config = dict(
    n_layer=14,
    d_model=128,
    n_head=4,
    n_kv_head=4,
    head_dim=32,
    d_mlp=512,
    vocab_size=8192,
    activation='swiglu',
    norm='rmsnorm',
    norm_place='pre',
    norm_eps=1e-06,
    positions='learned+rope',
    rope_base=10000.0,
    rope_fraction=1.0,
    qk_norm=False,
    attn_scale=0.177,
    bias='none',
    tie_embeddings=False,
    parallel_block=True,
    init='normal',
    init_std_qkv=0.0266,
    init_std_o=0.0,
    init_std_up=0.0266,
    init_std_down=0.0,
    optimizer='adamw',
    lr=0.00299,
    beta1=0.9,
    beta2=0.95,
    weight_decay=0.074,
    lr_head=0.00794,
    grad_clip=2.0,
    warmup_steps=448,
    schedule='wsd',
    decay_fraction=0.789,
    decay_shape='pow',
    final_lr_fraction=0.1,
    batch_tokens=[32768, 65536, 98304],
    seq_len=512,
    doc_mask=False,
    train_tokens=255600000,
    steps=4259,
    dataset='wikipedia_en',
)
Each number is 200 + 20 x the weight over the matrix's rms, rounded and kept within 0 to 999. Layers, rows and columns count from 0.

# layer 2 MLP up, 512x128, rms 0.0729, rows 113-149, columns 64-127
189,207,193,202,189,200,183,211,219,209,205,203,214,153,181,228,215,203,185,198,203,216,222,190,185,204,206,216,188,177,203,200,208,182,229,196,194,218,212,192,195,227,187,188,201,193,197,209,222,184,183,215,205,194,205,175,192,216,194,213,170,210,176,196
208,201,214,209,211,198,196,196,202,211,184,200,195,196,210,199,187,201,211,203,211,211,208,196,199,194,196,204,193,229,189,219,193,195,198,206,213,204,205,201,205,179,196,209,199,183,197,205,200,232,190,199,187,186,202,222,216,197,181,213,207,185,200,217
203,189,203,220,218,205,182,196,213,216,147,184,213,183,209,207,181,166,179,181,221,203,194,212,203,181,193,208,211,200,183,194,215,178,196,192,217,181,219,207,210,184,199,212,225,204,185,212,192,212,189,203,231,177,189,201,225,187,151,210,169,206,220,204
206,199,199,206,197,196,197,210,203,197,213,199,201,184,208,193,204,211,199,207,193,193,200,200,201,198,212,202,194,194,205,206,203,197,206,196,204,206,195,196,196,196,215,196,198,206,204,198,219,202,192,197,199,207,197,193,203,202,200,195,188,193,209,214
205,206,197,195,209,204,198,211,200,194,202,196,201,206,199,191,206,210,196,189,194,210,196,202,203,197,190,210,204,203,199,200,206,199,205,199,199,190,202,202,196,196,204,195,196,196,202,205,202,201,190,205,207,203,204,197,192,202,198,200,187,201,207,198
199,198,193,212,160,199,183,201,190,200,201,199,199,217,183,178,211,200,201,185,183,206,190,192,209,213,192,186,215,194,201,183,204,203,186,206,219,199,194,178,212,206,198,175,200,192,205,197,222,214,187,187,183,199,202,200,202,215,183,224,231,156,178,218
198,208,208,189,208,190,205,218,199,196,208,203,199,217,209,191,201,211,179,186,197,209,203,202,209,199,202,201,210,192,190,208,206,194,199,197,215,205,207,204,203,207,186,190,196,207,196,204,183,197,191,211,213,212,191,191,192,203,199,202,184,204,195,207
207,197,228,200,185,181,197,188,168,190,223,190,187,229,190,145,183,166,235,206,196,189,199,184,188,198,217,199,233,201,196,184,174,198,203,202,209,225,195,194,221,208,223,196,192,211,218,184,170,205,216,179,183,216,212,168,219,177,211,210,194,191,190,187
193,193,184,208,215,202,158,177,169,180,193,196,239,212,227,203,173,196,202,185,204,218,203,206,203,227,182,215,202,181,192,176,202,190,184,201,207,203,195,186,208,197,187,185,217,225,190,211,183,227,199,195,211,203,203,204,173,192,179,196,234,171,201,210
255,219,144,205,165,181,249,163,221,214,230,158,191,157,216,162,257,228,205,164,220,142,211,232,238,209,201,218,185,171,198,172,159,162,181,230,194,214,212,203,191,147,187,213,240,192,235,219,231,179,237,195,169,178,221,194,169,261,199,188,137,129,252,188
198,199,206,193,206,202,198,207,198,205,203,204,201,196,209,194,200,197,207,197,203,200,201,203,194,195,193,202,207,205,197,193,192,181,201,199,190,205,206,202,194,199,195,209,198,200,200,199,197,195,211,199,201,196,198,210,196,199,201,194,183,208,198,203
198,200,205,202,189,196,200,192,190,208,203,199,200,209,203,201,213,201,192,200,196,200,198,212,203,195,205,195,216,203,198,195,198,190,199,205,199,210,192,226,201,207,205,187,209,207,198,198,191,210,197,190,196,207,211,184,220,193,201,196,195,193,202,210
203,200,196,200,199,204,197,200,210,201,197,197,200,184,183,214,192,208,207,196,194,206,197,193,199,212,206,200,196,196,201,191,193,193,202,190,196,201,202,195,203,204,202,194,205,198,194,198,211,203,206,187,200,191,198,187,200,199,205,196,202,204,200,197
202,190,196,205,207,199,208,203,207,199,193,199,204,185,194,204,199,203,197,195,189,212,203,193,204,200,195,199,198,200,196,202,210,203,199,202,205,203,200,189,193,198,193,211,198,202,195,198,215,195,199,205,207,202,197,206,198,197,196,200,197,198,195,197
197,201,237,264,195,149,215,220,152,237,145,185,147,189,190,130,147,225,150,229,273,196,211,261,115,232,125,193,221,162,223,198,168,208,229,186,242,156,214,208,190,197,269,183,227,205,177,201,215,168,122,193,181,254,215,146,192,230,232,227,191,165,244,232
196,194,198,200,191,201,192,187,205,206,188,195,195,194,208,207,203,204,214,208,206,203,195,208,202,216,196,196,191,202,204,204,203,204,198,201,205,199,194,195,195,198,196,210,201,195,188,198,196,199,199,186,192,192,200,194,205,205,195,220,197,206,212,191
200,200,201,206,205,206,202,185,196,205,201,207,189,204,200,202,212,193,215,191,206,206,197,200,214,190,191,205,207,206,202,193,200,200,197,200,204,209,200,189,200,208,204,202,200,198,212,197,196,208,197,199,195,197,209,207,204,193,188,194,198,195,194,210
189,228,196,187,202,192,209,217,225,236,207,196,203,210,198,192,201,229,210,191,202,168,195,216,227,215,183,201,213,189,210,191,221,208,201,218,202,180,215,237,199,191,202,189,213,209,204,186,183,240,220,182,211,193,200,192,212,209,187,224,211,217,218,228
201,195,196,210,193,200,203,196,203,196,206,197,191,205,204,198,201,203,200,207,203,198,191,192,196,203,202,202,201,206,207,201,208,203,196,200,196,211,198,197,198,197,200,199,201,202,199,195,202,201,205,195,205,206,200,193,202,203,204,204,199,187,199,199
188,197,202,185,184,192,202,207,198,195,205,209,213,190,185,208,210,199,173,199,190,204,199,203,210,183,235,214,194,176,212,200,200,210,185,211,195,190,214,191,188,210,183,180,211,214,199,199,190,196,198,202,193,211,201,165,193,202,222,208,222,199,182,185
201,205,201,221,190,194,192,193,201,186,193,192,202,197,203,217,211,184,209,202,213,208,195,198,204,176,197,197,228,220,202,190,200,212,197,201,198,229,202,179,204,199,188,197,211,201,205,197,201,192,173,215,188,194,211,221,207,196,189,205,183,195,197,188
210,204,203,187,201,192,212,212,193,212,204,199,209,227,202,209,191,203,202,192,209,207,200,202,204,203,209,207,197,194,202,199,205,200,203,203,203,189,196,207,198,187,198,197,197,202,201,203,211,187,198,195,203,205,193,207,200,203,206,199,201,208,198,206
208,182,196,180,155,266,183,222,165,194,187,189,172,190,202,194,228,168,242,191,157,150,215,201,160,176,192,167,137,155,196,185,207,198,187,230,169,197,215,160,271,243,192,160,227,246,164,214,192,162,247,159,195,206,200,234,184,204,243,211,136,175,186,208
198,197,198,201,198,197,193,188,194,194,207,199,193,177,197,203,202,201,199,200,189,194,201,201,198,204,189,206,211,199,191,192,206,193,198,210,190,192,196,214,202,190,200,199,196,199,199,197,208,200,209,194,202,194,192,194,207,195,203,196,197,211,204,218
199,205,194,187,199,206,203,198,195,201,192,198,197,181,190,201,203,205,201,200,209,202,201,200,212,185,184,203,194,186,192,200,193,197,200,213,199,201,192,192,190,208,190,192,187,207,199,204,206,188,202,194,199,195,206,206,197,189,194,206,199,210,199,190
200,194,200,196,203,201,193,187,200,203,197,205,212,189,198,203,196,187,196,195,205,197,197,201,203,191,199,203,203,198,197,201,194,192,198,201,198,203,207,190,192,204,192,200,211,188,207,205,193,204,203,205,196,202,205,205,198,197,200,187,202,199,194,198
229,216,223,127,199,169,241,165,197,164,328,200,207,124,274,201,226,192,235,197,100,216,175,176,182,173,218,119,258,165,205,157,267,216,142,238,200,172,197,175,237,275,87,222,206,247,293,208,293,235,139,244,193,173,265,171,122,119,220,170,172,191,279,184
201,258,181,215,199,239,168,192,168,184,210,213,173,219,201,203,227,200,198,206,181,208,174,196,194,206,181,144,217,166,210,213,178,235,157,219,186,156,223,161,229,234,187,208,200,216,192,216,242,227,226,219,177,212,177,188,173,224,165,251,299,180,216,231
222,168,141,131,231,172,177,182,193,199,181,235,215,154,247,175,161,231,190,315,184,156,222,223,223,266,136,192,205,151,197,233,164,217,172,237,212,179,249,231,165,205,161,210,194,252,207,180,225,139,219,238,211,209,204,212,193,219,159,149,262,224,218,169
198,196,199,194,205,201,210,193,205,203,192,203,207,208,199,196,194,201,199,194,192,196,203,199,205,192,197,199,209,201,199,186,200,199,206,202,211,201,201,218,207,201,201,203,200,202,199,196,187,199,197,200,196,206,194,206,199,193,193,196,204,199,190,203
205,190,207,191,198,193,200,197,216,202,198,195,198,197,204,211,193,201,198,214,204,196,200,192,198,204,209,203,202,202,189,187,206,195,197,203,196,205,195,215,204,207,201,195,200,205,193,198,186,207,204,192,205,193,213,200,197,196,197,199,187,205,202,199
208,194,204,198,197,206,208,201,198,201,203,200,203,194,192,207,195,201,200,206,187,193,197,198,204,200,204,202,195,199,206,206,199,206,197,200,201,207,200,189,204,200,203,194,199,208,200,194,203,198,194,194,204,196,200,195,198,200,199,204,205,192,201,199
192,202,209,223,172,185,228,226,159,172,238,214,163,247,204,192,202,180,190,207,194,187,191,161,200,214,216,200,221,172,224,189,204,217,209,204,200,162,190,210,200,201,211,169,225,213,213,196,200,195,210,210,210,226,178,181,186,181,214,216,215,153,188,199
197,206,199,196,201,197,207,201,199,197,205,202,200,188,181,213,195,204,190,208,205,213,203,192,181,198,209,201,196,190,197,195,188,190,204,205,211,208,208,206,201,199,194,188,202,206,199,199,199,204,189,207,194,201,195,199,200,200,198,189,196,189,194,204
208,186,184,185,186,201,193,190,200,198,176,197,211,189,198,213,199,191,218,188,209,216,204,204,186,209,225,194,183,201,202,188,202,179,194,201,181,220,208,197,195,211,197,210,208,226,207,201,206,191,200,212,196,194,212,186,188,202,196,190,197,192,187,212
204,204,126,132,193,171,210,183,173,175,174,170,177,199,153,183,202,209,231,192,188,187,208,233,165,195,217,210,98,137,222,201,137,228,191,217,149,186,182,170,228,225,189,158,205,322,174,235,224,174,285,135,208,235,185,227,166,178,269,209,168,173,166,188
205,218,192,169,163,219,201,200,193,224,216,218,193,229,193,205,168,214,227,248,179,225,215,212,219,178,179,190,174,186,226,212,220,232,241,183,172,165,177,181,199,217,200,209,200,183,188,231,258,218,184,171,209,182,195,187,197,201,211,182,198,257,189,299
# layer 2 MLP down (transposed), 512x128, rms 0.0692, rows 113-148, columns 64-127
194,193,222,190,199,211,204,226,192,225,189,180,189,189,188,231,206,208,186,209,210,208,232,217,209,190,210,190,222,198,201,222,193,197,223,206,206,194,215,208,218,228,178,210,213,200,207,198,216,193,188,193,199,176,184,188,201,215,214,231,186,202,215,193
194,191,213,215,200,197,186,193,203,208,202,186,204,206,187,178,193,195,202,203,180,195,208,178,189,183,227,215,200,203,204,201,174,183,226,220,191,209,204,199,187,207,195,209,229,223,206,204,209,200,202,192,197,193,171,208,208,180,194,197,210,195,201,187
196,192,198,211,190,198,206,179,206,213,192,237,201,227,195,191,213,207,188,196,214,230,196,198,184,185,210,198,202,198,208,189,193,189,208,179,187,176,186,216,197,193,207,192,209,230,243,270,194,223,196,215,185,204,163,189,194,226,161,216,185,175,212,198
199,191,202,201,202,202,193,205,190,199,206,189,206,194,198,192,200,189,204,202,201,204,198,198,195,201,195,198,189,209,208,200,198,197,199,201,211,200,200,206,194,197,208,203,202,197,209,198,197,203,200,203,205,197,201,202,201,198,197,201,202,198,203,206
196,198,208,198,199,196,197,199,197,195,191,209,203,193,202,191,199,211,193,203,200,202,201,202,201,201,197,197,195,206,193,199,198,194,198,206,189,197,190,197,211,201,198,205,204,199,201,198,203,203,194,209,197,197,196,201,201,210,199,210,198,194,198,200
182,191,218,214,239,164,188,197,194,168,176,205,197,167,208,188,186,190,215,211,209,191,212,206,205,209,197,201,178,219,226,214,179,203,194,222,217,185,215,221,202,187,204,185,210,199,206,188,214,189,200,187,211,191,210,212,205,193,195,162,196,229,206,199
207,193,195,199,198,194,196,191,198,204,209,205,202,205,195,197,186,204,195,204,203,197,208,201,201,197,208,216,205,203,222,197,204,199,191,200,200,199,208,195,200,200,204,208,203,199,201,195,190,205,207,197,190,208,190,200,200,199,199,212,197,205,190,186
221,183,200,208,188,213,199,181,178,228,204,215,170,203,185,211,194,185,231,214,192,192,186,195,208,197,180,178,235,173,222,210,226,172,189,202,178,199,203,196,195,176,192,165,174,204,183,160,204,183,222,217,198,211,184,216,187,216,196,202,189,167,192,223
189,224,179,222,188,189,174,175,205,198,197,202,190,203,202,194,185,181,184,196,202,193,204,177,185,211,198,211,164,177,186,190,193,193,190,212,241,207,208,190,213,223,205,198,199,203,177,215,176,190,217,201,184,188,208,180,182,177,199,209,201,172,186,205
219,226,188,257,165,210,184,174,166,199,210,174,172,198,180,168,161,292,159,197,220,272,158,239,186,132,180,216,223,212,153,210,230,210,154,257,169,212,232,216,202,227,248,155,195,147,220,219,216,197,249,194,190,235,211,239,203,154,191,160,241,186,264,278
197,202,202,199,202,200,200,206,200,186,196,189,206,195,196,209,193,189,207,203,204,202,192,202,187,201,193,204,204,200,200,196,203,203,195,204,195,193,201,204,197,206,207,202,195,195,208,202,201,200,198,205,204,196,192,200,197,196,206,196,197,196,196,200
196,208,193,196,202,200,202,197,200,206,203,206,197,200,202,208,205,195,205,204,201,201,211,194,207,208,207,205,198,194,197,201,194,203,215,202,199,192,187,210,190,201,200,205,206,210,198,196,202,200,199,212,201,196,196,197,187,202,209,200,190,205,184,204
209,202,212,205,197,200,199,203,194,190,199,200,193,200,202,203,201,205,204,192,202,203,197,207,198,203,202,196,205,202,197,205,198,201,190,194,208,200,205,203,206,199,202,202,202,207,196,198,192,205,192,203,200,200,200,202,204,207,196,193,206,206,205,204
201,190,194,198,202,200,197,200,202,200,197,205,197,209,198,196,200,208,206,192,199,195,201,203,200,200,207,200,198,204,200,199,193,202,187,196,210,202,195,196,195,202,202,206,207,198,200,204,194,200,194,196,204,194,202,194,204,209,189,210,204,198,209,200
146,189,156,201,216,223,181,173,171,185,221,194,171,236,247,215,306,169,259,190,208,231,192,219,195,218,215,213,206,150,138,188,279,266,235,191,100,198,96,221,206,229,132,250,224,188,190,308,207,231,282,220,168,192,205,172,249,162,181,247,227,230,189,191
206,208,205,187,207,195,197,200,203,208,210,209,191,197,204,199,196,214,196,193,205,201,207,203,197,199,198,205,202,191,199,195,197,205,198,202,201,203,200,207,204,202,202,191,214,204,191,190,200,202,196,192,208,206,201,198,210,202,203,206,209,200,198,206
195,199,200,198,200,192,187,204,202,198,198,203,198,200,200,203,198,212,206,201,198,186,207,204,188,195,197,198,192,202,198,194,206,192,206,200,199,199,188,196,200,199,204,196,194,189,197,192,200,211,198,202,191,198,202,209,194,198,205,192,198,211,207,196
192,202,228,205,196,201,204,195,202,221,211,217,217,214,210,206,203,160,186,210,211,198,201,231,212,211,168,200,193,190,202,181,225,181,209,193,215,201,195,201,194,182,202,182,176,208,205,226,205,193,213,200,203,185,206,204,196,216,195,206,213,207,195,204
194,199,193,199,197,207,202,190,205,204,203,193,201,201,195,206,192,196,199,197,201,207,203,199,201,197,205,197,201,198,189,200,201,205,209,204,208,190,197,197,195,196,200,196,194,202,192,203,203,204,203,200,194,199,196,203,203,201,198,203,203,211,206,199
209,215,212,204,186,193,201,191,213,193,230,209,200,210,195,206,237,200,188,198,224,214,200,198,218,199,217,197,207,206,217,198,203,221,196,199,185,202,192,202,184,210,197,183,212,198,204,185,202,219,212,214,160,211,206,193,198,200,221,209,217,188,195,193
202,188,210,217,193,205,198,199,207,207,209,177,204,223,207,202,198,195,201,206,206,208,180,196,211,186,195,222,193,213,195,196,184,211,199,192,198,205,186,182,202,208,192,200,218,211,202,217,199,200,190,210,194,196,203,204,201,207,200,196,200,190,192,194
200,201,199,197,193,201,199,202,199,194,200,202,195,203,199,204,198,198,205,198,198,204,188,198,202,202,188,203,198,193,205,216,201,201,205,212,201,190,199,205,209,191,201,204,196,205,211,195,200,194,196,195,205,199,200,188,203,207,206,204,203,192,206,199
221,161,275,239,278,179,191,187,205,204,213,220,236,195,221,210,184,240,159,198,201,216,156,225,246,211,195,194,224,208,155,250,204,200,206,155,232,219,236,218,185,140,225,214,161,149,236,120,157,182,153,249,243,212,169,206,202,177,208,187,253,193,213,104
192,196,197,200,199,195,192,189,206,197,202,186,205,198,196,200,206,205,199,191,201,200,196,190,197,189,200,202,195,199,195,198,209,194,194,207,202,210,203,196,200,201,194,210,211,200,206,193,204,202,202,203,201,198,202,197,208,203,201,199,208,202,206,207
200,196,208,194,189,191,214,203,206,193,201,197,207,197,192,193,204,191,196,214,204,203,202,197,204,201,192,196,205,197,193,196,194,205,202,212,198,204,182,199,194,205,188,212,213,194,209,196,213,210,193,199,199,203,206,202,206,192,218,195,195,200,196,184
202,201,199,202,198,186,197,190,201,197,196,201,203,200,198,200,194,202,201,201,201,194,198,199,194,199,197,208,202,204,192,198,203,200,196,197,193,204,210,200,198,210,199,198,204,199,199,201,198,195,202,206,188,203,203,208,205,199,205,203,188,197,206,208
228,163,225,149,167,179,231,112,243,156,233,193,226,169,245,257,194,188,283,195,149,226,128,203,114,187,270,252,212,175,219,212,232,234,167,221,188,182,235,158,222,272,137,156,205,234,261,360,314,284,213,245,199,167,320,200,189,155,208,199,112,221,214,186
187,224,206,209,155,231,110,188,183,233,198,203,190,185,216,206,203,242,187,168,220,245,185,251,249,211,160,189,177,182,217,201,190,190,184,199,179,214,157,159,204,193,186,209,215,235,146,213,169,272,187,231,181,190,216,212,153,196,215,196,244,174,241,234
201,245,182,215,200,177,168,214,195,233,175,250,213,180,220,187,222,231,239,223,247,177,207,233,174,215,168,148,214,174,175,179,204,219,192,184,180,188,172,276,154,181,188,167,111,243,228,81,156,160,219,192,200,212,182,196,289,202,191,236,260,218,217,223
206,201,203,198,201,206,199,189,190,199,198,190,196,197,210,203,206,196,200,200,197,204,192,201,204,202,207,201,195,202,201,204,200,200,200,197,203,203,205,202,204,203,198,204,206,195,207,200,201,199,198,201,196,214,201,194,204,192,200,200,202,200,200,195
202,193,205,201,196,191,206,197,199,196,205,201,210,202,204,202,209,203,201,204,207,195,190,190,199,199,207,197,197,202,194,206,199,196,201,211,195,197,204,200,196,208,196,195,204,201,197,197,205,204,195,200,203,202,200,198,194,196,201,195,206,193,194,218
201,203,204,201,199,200,199,200,205,209,198,199,203,202,205,198,197,208,199,200,202,204,197,196,194,202,196,195,200,202,203,194,200,202,198,194,191,195,201,201,199,201,199,202,207,199,205,209,196,205,199,198,197,205,190,207,197,201,195,204,201,197,198,198
178,175,213,214,190,183,196,203,191,197,218,233,181,212,224,185,215,223,193,209,185,203,178,174,218,198,187,189,176,211,205,184,189,216,232,193,180,157,172,196,181,173,195,235,193,206,183,199,214,221,213,216,206,178,176,189,170,181,190,218,183,178,179,193
196,202,190,208,198,210,196,198,203,189,194,216,207,192,199,205,204,199,197,199,201,207,201,209,198,197,192,223,201,212,191,194,202,199,198,199,204,192,201,198,196,206,210,198,203,201,208,205,199,205,200,204,198,197,198,195,202,209,195,200,204,202,206,197
199,205,211,201,203,190,190,210,181,205,197,209,207,196,218,197,191,199,209,227,206,195,162,200,202,198,198,205,204,205,194,191,204,208,197,202,195,193,194,205,196,184,211,190,195,192,218,200,196,176,197,201,203,196,202,206,208,209,208,196,192,196,184,197
177,218,174,186,244,203,182,214,164,214,172,212,144,201,158,204,201,160,232,206,222,242,246,214,207,150,230,186,160,241,248,207,214,169,210,226,230,199,129,165,280,229,178,165,230,224,257,195,198,218,169,119,154,159,207,279,219,228,228,224,184,206,164,213
# layer 2 MLP gate, 512x128, rms 0.0757, rows 114-149, columns 64-127
197,204,193,190,181,199,177,192,184,205,207,207,202,216,202,176,215,195,193,204,201,198,198,217,198,204,206,202,186,225,218,210,202,201,222,187,186,193,189,207,185,185,215,195,204,202,197,213,180,214,174,206,198,194,197,200,209,204,212,182,180,198,197,190
203,185,171,196,192,199,207,164,195,206,181,222,197,224,222,191,196,195,203,211,184,232,210,213,174,186,221,219,221,232,218,216,196,215,195,188,198,187,189,232,207,190,182,190,216,210,230,219,188,215,185,223,202,194,190,195,234,204,181,189,207,148,217,218
191,201,196,207,207,198,203,209,195,197,210,202,192,203,202,201,205,210,200,200,187,208,195,203,208,194,204,195,198,197,198,202,193,207,203,206,201,214,198,201,201,201,205,206,197,200,196,197,199,191,193,196,205,217,209,180,199,200,203,198,206,194,197,201
205,203,195,197,208,192,195,193,193,200,196,200,192,192,201,202,191,196,194,205,203,200,199,200,199,194,208,199,204,194,196,199,200,192,193,210,198,199,198,202,193,205,207,194,205,200,201,201,196,202,205,191,200,203,202,190,205,192,204,191,206,195,198,210
213,212,173,212,195,181,194,178,176,193,212,204,180,176,176,216,188,183,219,200,196,210,196,197,179,212,196,186,230,181,193,205,178,209,171,194,181,205,213,176,213,216,196,217,200,198,193,180,216,211,209,197,178,219,196,164,203,195,206,202,211,208,201,204
190,199,201,200,203,197,202,216,203,203,189,211,195,193,218,198,204,216,205,196,183,210,205,195,204,206,208,185,184,207,201,204,212,199,206,198,209,198,198,194,197,207,191,189,199,199,199,199,217,187,208,203,198,200,181,205,205,204,196,202,198,200,207,201
222,241,210,185,216,178,194,238,204,163,188,195,173,187,187,175,198,187,179,200,177,198,168,194,206,172,206,220,200,219,206,215,194,179,179,203,206,226,188,215,193,231,225,201,219,208,210,209,158,218,205,184,210,174,181,178,224,196,213,191,194,240,180,169
191,216,202,195,193,185,181,185,213,194,191,206,188,215,200,199,191,212,195,204,179,195,195,210,195,181,189,196,193,186,197,210,216,163,197,196,206,231,186,212,194,217,198,219,205,222,192,201,196,187,208,197,195,200,192,217,194,181,197,187,213,212,205,205
190,163,163,230,216,217,145,203,194,184,186,217,144,216,184,217,171,194,165,178,156,255,184,175,131,152,182,165,199,210,164,214,259,186,138,226,247,170,174,226,211,272,198,183,191,188,200,210,183,233,216,164,186,218,202,281,216,154,224,156,224,276,159,227
206,205,200,214,208,200,201,195,196,200,201,198,199,201,192,196,203,197,203,200,194,188,206,197,205,204,198,203,204,207,194,202,191,194,198,210,195,201,202,196,203,202,206,197,206,190,202,201,199,206,206,199,199,196,206,197,203,199,200,213,208,211,204,208
184,203,201,205,204,191,198,198,186,204,185,206,188,217,212,196,201,213,206,202,201,193,199,200,208,197,186,198,207,195,201,194,204,198,207,204,200,182,204,201,211,202,209,207,198,187,202,196,195,202,212,196,196,196,193,188,202,195,194,195,212,196,188,214
194,207,202,203,202,202,197,192,201,201,200,209,198,206,194,184,205,195,203,208,223,196,205,203,190,195,206,195,203,201,193,208,195,197,199,201,196,202,199,208,210,208,198,197,198,200,202,202,195,216,199,198,199,196,204,207,188,200,202,200,197,213,197,212
194,199,199,202,199,202,191,203,197,202,196,203,206,223,222,204,203,196,211,196,202,204,198,195,200,193,190,191,206,208,197,198,199,199,208,204,194,191,200,199,208,202,205,201,194,196,205,200,211,211,197,190,206,203,200,193,193,198,190,205,203,200,205,199
195,151,168,196,183,194,218,186,195,84,254,211,208,191,191,193,269,135,251,219,134,166,202,153,211,139,277,274,222,187,204,260,193,169,220,200,214,165,182,168,237,273,185,182,190,221,274,168,246,228,162,167,207,269,251,172,248,140,255,189,231,245,155,159
197,212,204,196,187,203,205,205,193,205,203,198,193,219,195,188,206,198,209,192,205,186,197,200,200,205,188,204,190,209,201,213,208,195,204,196,198,187,188,209,205,201,200,191,202,194,200,206,195,212,200,201,197,196,198,205,195,201,208,198,197,203,203,208
204,205,201,201,199,208,197,207,188,190,193,202,192,184,205,188,210,216,221,208,195,197,195,210,200,200,185,207,202,192,207,195,210,206,201,207,199,203,203,184,197,200,205,191,193,190,200,202,193,196,210,194,187,192,187,201,196,205,203,217,200,207,199,214
212,211,207,205,201,160,205,187,195,190,191,200,182,202,228,204,195,208,213,210,211,211,189,195,196,233,159,181,227,224,214,208,197,202,208,204,171,207,189,199,198,174,200,212,190,183,199,195,227,212,189,203,195,182,206,189,186,207,187,206,203,197,228,187
201,200,198,203,202,196,205,190,197,204,201,199,205,202,204,196,197,200,201,207,216,199,195,204,206,193,192,203,212,202,200,195,196,200,202,200,198,213,197,203,205,193,209,206,199,197,202,194,202,200,197,199,196,205,201,197,200,195,196,200,203,198,209,204
213,206,180,181,203,201,214,194,194,194,207,201,211,180,179,203,205,219,226,185,190,198,217,188,202,187,223,203,187,192,200,190,170,189,209,199,185,232,216,186,187,203,203,221,195,199,193,197,210,201,204,199,165,197,205,193,202,205,204,209,190,208,177,197
205,201,200,210,197,201,193,217,209,196,219,206,199,195,176,210,197,214,198,198,205,207,192,191,203,201,206,195,193,196,214,211,184,207,202,200,196,196,193,185,204,208,196,198,195,211,212,200,202,194,194,202,204,206,201,185,193,186,201,192,204,197,183,184
206,195,199,199,195,193,191,194,201,188,192,197,201,189,195,207,197,196,212,215,204,201,197,198,203,207,186,204,203,194,204,195,198,211,198,205,199,209,192,196,191,189,204,209,203,204,197,203,206,199,199,199,194,193,201,198,200,205,207,199,204,199,194,197
196,193,200,210,202,253,201,192,183,214,168,217,244,205,204,201,205,167,207,195,216,136,209,234,168,225,161,183,193,210,181,240,184,190,221,197,172,231,211,206,225,178,221,201,202,215,185,186,152,178,187,211,223,211,169,239,194,196,197,173,170,171,200,177
200,206,199,201,197,204,210,197,201,208,200,197,208,197,220,196,202,189,204,204,204,209,194,201,207,212,188,197,199,203,200,195,205,194,194,191,200,188,209,200,203,201,190,194,203,203,191,202,193,205,189,196,200,202,200,219,205,205,201,204,189,192,201,206
197,196,211,190,191,203,210,207,208,196,213,191,202,201,191,197,208,212,196,198,189,191,199,199,201,203,210,207,199,201,201,200,194,185,201,200,204,194,203,209,208,202,191,191,200,193,203,197,201,198,188,203,214,196,199,195,201,201,202,195,189,186,188,195
203,204,196,193,196,189,194,199,201,193,206,203,198,206,189,198,189,209,211,207,216,189,205,211,195,207,210,201,195,203,201,201,185,200,201,202,193,199,206,193,203,190,204,197,191,200,210,199,209,201,204,194,199,188,204,198,207,197,201,191,193,203,201,202
176,130,149,241,187,204,173,228,209,235,133,166,132,230,157,229,168,259,223,231,228,197,271,206,170,209,211,274,155,231,215,201,155,203,231,196,236,222,229,193,241,184,248,172,202,176,97,228,182,159,226,135,179,185,162,243,240,247,197,215,202,224,102,203
216,179,233,216,225,245,181,221,218,247,176,182,246,218,202,201,222,270,185,183,187,140,201,222,181,169,166,225,149,135,203,150,218,124,221,211,240,185,207,246,165,172,207,258,237,182,171,216,205,227,182,217,219,166,237,218,184,200,160,196,141,211,221,176
249,142,120,172,222,138,201,182,233,184,183,229,200,183,241,241,120,275,206,282,177,183,231,245,232,259,187,197,183,164,219,220,185,221,168,256,181,191,264,207,224,183,164,205,176,246,195,213,259,174,221,206,192,179,195,244,172,236,180,159,253,225,184,170
198,203,201,194,196,204,205,200,188,205,198,205,201,201,206,202,214,199,200,191,202,192,193,199,206,192,207,204,186,192,199,190,201,201,198,202,203,199,202,203,199,195,205,201,204,195,208,202,196,201,202,198,195,207,203,200,207,196,195,202,199,188,202,209
196,198,194,212,201,212,196,194,199,197,203,205,199,186,195,195,203,200,200,184,198,200,201,201,199,198,215,199,190,192,196,186,191,202,197,199,201,208,203,194,203,203,191,209,203,196,208,202,201,206,194,207,206,199,209,211,198,194,202,200,207,210,211,202
199,199,194,197,199,196,199,195,200,203,196,197,200,194,207,204,206,198,206,207,209,195,199,201,200,194,197,203,192,194,194,196,205,199,203,203,195,205,207,200,200,211,206,202,192,199,200,199,198,199,200,198,204,200,205,205,197,199,197,198,197,203,197,200
209,178,184,193,217,192,198,170,190,207,174,208,224,178,191,209,170,187,214,193,227,201,193,193,217,186,211,201,258,175,202,174,186,194,211,226,208,207,191,216,200,218,206,184,219,222,195,196,227,187,214,199,187,220,218,176,189,179,218,219,199,215,196,202
200,198,198,195,192,212,206,194,207,204,197,198,192,209,184,190,199,203,205,205,201,212,197,197,194,211,200,206,197,213,202,211,198,203,200,202,200,200,194,214,200,196,210,200,200,197,199,201,212,200,197,202,209,200,197,201,198,201,201,197,201,185,199,203
202,207,204,186,209,219,187,184,194,198,205,206,187,204,202,196,189,209,203,202,191,175,206,206,197,183,206,209,175,202,184,204,188,199,205,200,200,199,205,203,202,198,208,205,207,198,197,189,208,195,226,205,187,195,200,203,201,193,195,173,193,208,181,215
195,193,217,289,252,168,224,169,267,218,166,204,96,224,179,226,165,223,231,197,178,220,171,177,189,240,240,182,217,256,180,205,250,174,172,192,329,227,269,215,253,200,216,191,215,123,293,213,235,260,123,162,126,177,265,251,208,195,213,219,178,248,214,211
236,197,156,176,190,176,215,192,161,128,194,202,191,206,174,194,177,195,162,212,205,207,203,155,150,210,272,203,214,239,219,181,180,200,147,208,196,209,220,152,237,251,254,187,237,225,236,199,211,197,233,185,198,235,173,199,168,193,199,191,211,188,173,215